From a checkpoint of a small transformer trained on Wikipedia.
Architecture: tied embeddings, normalized queries and keys, capped logits.
Each number is 500 + 50 x the weight over its row's rms, rounded and kept within 0 to 999. Layers, rows and columns count from 0. Numbers have three digits each. The size before them is the row's rms in percent of the matrix's.

# layer 7 MLP down (transposed), 320x160, rms 0.161, rows 165-170, columns 0-159
098:483550447483470474479633505452490363483497492502492516519516501477423514518513487537505413454496460518516486461453540474517488519470382518531502508552416490533617496474537494510553499497520470435434463517538491483604478509477492438531457508506506893516490540498502510431450505502485504491469517518521505515488525500500526503524450503488520443508514387487495557531470565466469507442500478512573534472486445509470478567509541488483529524487585514498489489474458512512417543480553485
092:547506492538480430491457471448550809496541471532523522468504541468582463485507431454546522544485470526546499459470431547496480520517468504610540549541431476479568503448499438541482461480508412530425443542490472473437547554505544542524457464449522433455513517493484466415518544459543418553499540467616449503487501545461570516522573566490503542494439568492449479516444491400487513501383412518575534534462484462419482533526483567498561531549512507507441522499466474491476427511546470
106:560523432589518561540572511545530537515509417519436662483586437475526522474577553537564571462512494460486496519484510421524523498486537553535473387526440508434532449517489542466509567576586400364470474541471508544474506501403576564423502411432483466496584474546423535451514468484419457432462537471435515478511596538488548520443512549490425464534412486572519479596555494481483512499487514483542484489450460520485438496522451594449518430465479457466422597492527521458503503571503540
089:498478469436511483503575499499469591461532533637435508582508498566501512557469442435477510454425501583472419497501516487489415433398487563493561465482464528562545498636534537612540529566481444458572492545472525525482515486445532479436516503472524383477414428518536464558493520481539515547458561431542562475519521571512437494619447634508442542538495416465486495463478483482399484469506506576563459502536582487532579446490445482418494480399490510565452518558470468497406521488500501
105:536527583534513510473449481515504375501488439513501590449528551490418472501431486559434557555449409469435475566433498518539463481493407480527493540430621485496476468474517555485570519495436555607488543499509546533516496395536513461478501601490502431449628485455383463455580507488537518508545546453582509464456469432551554456471513468539538493475560525430555532463402518510486524478609600589468440512492505412457473509480407536514526529502468548588482434594484563469464500451539530
099:598531461502482460487552508529573511460501598502496448405481482527496504439459536596606462464532436524513470459503543535393462491515538495553562492503555462481603536471395505590505580482584415598459488513513456457465389509490491572489496528509537368407502511528518471566535509426445525462519515542618493516425480498524556488450431532537557428498560421484506546554451505480505546513577513453556445530462500417582446466534533476566477417417491560499486392477525550463432522497518562
# layer 7 MLP gate, 320x160, rms 0.159, rows 166-171, columns 0-159
098:547525578475525527548554497487550357521440570467484456500557433533466510493445601508563508451543577479485487496539548542527586478534498511544477445509545567501523486563423532451367494493610555478456549452522515568533418446496452425435551458473528452525507590537557515600594456471488571431532493503500487361543562516507496535561454519486492554495484476521490438485573476544517563543580607477458485492539480497591443525458601494590479470556524527456563560449464437505567540564451498
104:469480525542461487476655489525582520441471491469496610452521469540559541557462545582404424523523500520454498517461539490506463486510551376527557428494421542497532508528550510446472518510493549567476469501453439503560471469454576536504543433463556444515510518422478408499483564430468531514415485437544533661518493618476533519466474473464454443503584472509394466498547624518458453454484535398509617530529528560456466501489463546567468564458525487476497527496464417507401464506535489
105:481483499445423461499585476523490458510393564500501581615511522560477476481413437390507511392507491506582511514651541479471487468504503483414528482437521510511484450511519526472382554510569498472507457487475495484595481452422491507460433488476556497587411482488524502512520426570568576595538546587492569518440515504469440444504578537503493592571541424577489470583479464567431466485467499567452377518585462454482553491476515446551448492512543533545487535435451513506501428486522534
100:430477495520483444525471530516457476568491481593455505510512491453421502581438425485495617428536529469484529621458516541480512506578476544540538484489472487528453537454456450535493517575453451529479592481575423546543477520583466541490605484472495448530528429456492463472485506504419444510483446487558664509535473440530540449438475578499423479383510537545523569494522500443583447511487426420382458539486484479476490518516531540520566573553521405526563475571538558364507561522552467
098:503428470528434477591464581441443542473430544516575559520393579485519457509456587455461577539556563490549453510477421526539483572471594498591539480416593495520491548550501528484564517488580534433543452531517467475492523527487461469459495424530470506513493542551522481558493428448521571493492467482553540517464419562379430427471552524567532482497478467482467388561505384517457489430518465496521483556477532545454587476552449513463446594554385542558481601423428450459491486524511484
102:484588510530527450562525509506480531549446469591586466512533493562448499488516512568562528449437518539457530523531443491530472468519512446395545549568478460504506455481499514529516581477472435485527518504443549450498506491516575493487452623484491499501501551393551442531551553441554550507483474477517466495433426550568440408495518415469443476463612490649512489399459461468541463529502481430538562564669543435399469411542568530495413468471428473506555521451411512473546500513572503
# layer 7 MLP up, 320x160, rms 0.173, rows 166-170, columns 0-159
116:507574506391515484502492463525406482555563491479507499474497545526383523515577498505423527463457477516421546605458562495475494397458582487529502525435524494463466521476556465477479553455464537467445605514534434555536524492480461518550505565641483424542587502487580534575513403558423529479566468479475554463553505475503481481496420432584425528493492516566518553526598435563573443523393504474465460444572440560555549444498508448482453490517543488597569595464521484508522547491588501
109:512523564521510532543538568494459491514543488551464508528601521459491451513470597517479521444573473552537437535438427481495535375490488588627555541515536517490498442467589542571524533452452500467514613517451499558550535472469483540507469477460412474415558464508450486472622461383461460460538489447481411490595552516558551532552557542495451516473462521475539521511595512556580505590472463463453495410509488470484487447490435517513509527497498451447441406498630500514425528581397441
093:477514475536519544544463500421477525444490448397507533377544509473541452526550443538500458506407464454467585493437501482560553581629498453582478417453441463469437570388495469365551479451522510598492473389470449527508531499556463529539513522538483514459519634483437450490456527536413465506526364548439536550467510472504516561434558454547533492451449549498476404575475634540522532543526542447519518478525481483503535490479514469544475503554542467444495514449513559522474531519465580
102:527525449527398469506514529553495464516475532437502470456494442513480664520569473442472490478467496498564502510540525500429503478580467496530564417457525569557521494484448549520486493548466514499505523478517515511547577416534462517481546542552612521450510582494419510476518536509552579426578537451601427468526457472519471457436599488611457423485402494463538503502568431510517536464400502427515471564458591501528552530469433416506414385459402503446464513423443462536456529519610516
096:475560506524530562524496481402454422434440413485457509487530519528514458520467428446447543572383453507462487583546454541573535451524472534446500546479451537568495485494588495562508498567364467468496452447440514514482474482554410486452538452461433517524488521508520444460438453501491407573556496449512568543511466509547473571579484513482484485460509449528566519424492480346508467496525509481447506409594595548442518548382547549535556549588557470520532592539455468476566538582546457